config.yaml
n_layer: 13
d_model: 128
n_head: 4
n_kv_head: 4
head_dim: 32
d_mlp: 512
vocab_size: 1978
activation: "tanh_gelu"
norm: "layernorm"
norm_place: "pre"
norm_eps: 1e-05
positions: "learned"
qk_norm: false
attn_scale: 0.177
bias: "all"
tie_embeddings: false
parallel_block: false
init: "normal"
init_std_qkv: 0.0411
init_std_o: 0.0
init_std_up: 0.0411
init_std_down: 0.0
optimizer: "muon"
lr: 0.00528
lr_mult_o: 1.08
beta1: 0.95
lr_head: 0.0218
grad_clip: 0.5
warmup_steps: 200
schedule: "wsd"
decay_fraction: 0.635
decay_shape: "linear"
final_lr_fraction: 0.1
batch_tokens: 16384
seq_len: 1024
doc_mask: true
z_loss: 0.0001
train_tokens: 109200000
steps: 6666
dataset: "wikipedia_en"
Each number is 128 + 24 x the weight over the matrix's rms, rounded and kept within 0 to 255. Layers, rows and columns count from 0. Numbers have three digits each.

# down: layer 8 MLP down (transposed), 512x128, rms 0.0792, rows 501-511, columns 64-127
# up: layer 8 MLP up, 512x128, rms 0.147, rows 502-511, columns 64-127
down501:123150113121139152130123106088126131152129127131112147112120129128157114162139140113136128119132115121127135126100154122125109114130123109125130129133159145120156132124112128123131139118123129
up502:098120125138131134111111110085072138108091116125111089145124090173142129128148125209143141127098143129178109161089155129174150125079136130128140135083132129144093123110139176077152145147125146
down502:131146157135095158101174092145120148151145150128146100127144163086121137159127129088127145133136120113086096097162125110115101114069095111133170083099113129126129130132102153142116119176157176
up503:111109165113120133135145128164142122118105147132134160103139095164131159123135088075110130139131115153155111089149103180112164127159159130101126134137146136180097126114118130148139113144144143
down503:159121150167110092076119087154141113153177116151164160138138125140111157121141131127106125101107150083140106153100147093077142145127140061148118136131148146169152066174123138111100117120113152
up504:121134112140115145152127132158119142111140118134132156141140102126134143118126126132122112107092138169137130105127132126105129114142138120131131136145128108138135133155132101156118130113126130
down504:132130125128126108121133172121138115118134090108124111115109120129133149162139133150141130144141147107130126122148139149117114123108121153144116145103147142111142146130126107069141140135155124
up505:122157144140163139092155138078105092100162133138109132147117133127145119161117105125140174076108116112126146128125129147132173103126120145155137141086105106142123125130163111152141127128142142
down505:113081167078118127126109159123091133143113127096120124148112109132104124127125113143143120136159123094098146098176147128108116147103165132132137129101145116138122109128167121120138136138123102
up506:134129121123126125130121137117134134127142150125123121129135135129125129135140132147127139134111130117127133119114133128130137127124130140141131143123138131114126136111109125141131128127134131
down506:139133123134137136141116122133138126127107120141136137122130119134130132127120121137130125123125139118141120125122122125124132127117125135133122118125138118123126128121119118130126136120130121
up507:116132145123125132174115144148108111126098078139126133119083078162141168135104115128149107147126106104051122079098143164150121099058050164133111134122118141182148153102157168095082148164149128
down507:127143128143092132111143112097119193102103163152120125092136156137124109120088162117094138188100159142163132167142147136082100146115190114138120131191130097154121089112125114145125101102104143
up508:085118121162147113146115093101122114132118108117078120109166161150069135143132123099120118118096114114119101120098136141138118126168107131138144141099148139142097125115176091142143121055075138
down508:132143105097125094142153074181154159108157106131133129123118114117123059132150153155143149159140088135128133126149132119152133149132161158130125074138084098133077089145131123171141141166123095
up509:126118130117109133146121181138123111101094111147101127113142162158122142153130125115137122146121151104107135102152146163119115116121116166101127137126141122129137126158139146145111129100108188
down509:118183118137123108113113099135123138172101124142125159111133155129149114137113119127134120150151102130143132132133128103123137152129108125135133161150120116111157084108111110132143091144151126
up510:142112117116098131131128134130134133137129122108100126127118138137120138143139126133120154129108139111119129114134127120143116112122137114130125118130124137141121133145129120131127129131113126
down510:126141128117142131116136113127135133128134143147120121127134120142137133115107096118141137124102119133119136127135140139135129144140120133125113127125140105114111147139141125140121129124124114
up511:129123140115130114168124152099090141141155144173141121161097112137146113148111129136185170161065113088111090096154126161110144149111130100108108082142118158125093164150130129146107107162125155
down511:117130090147172185123121089159106157121136138075124155108129134097106117079152162115143088104145152140137090144104154109154150099085164178113155134092088133154112094127130138178104149120134149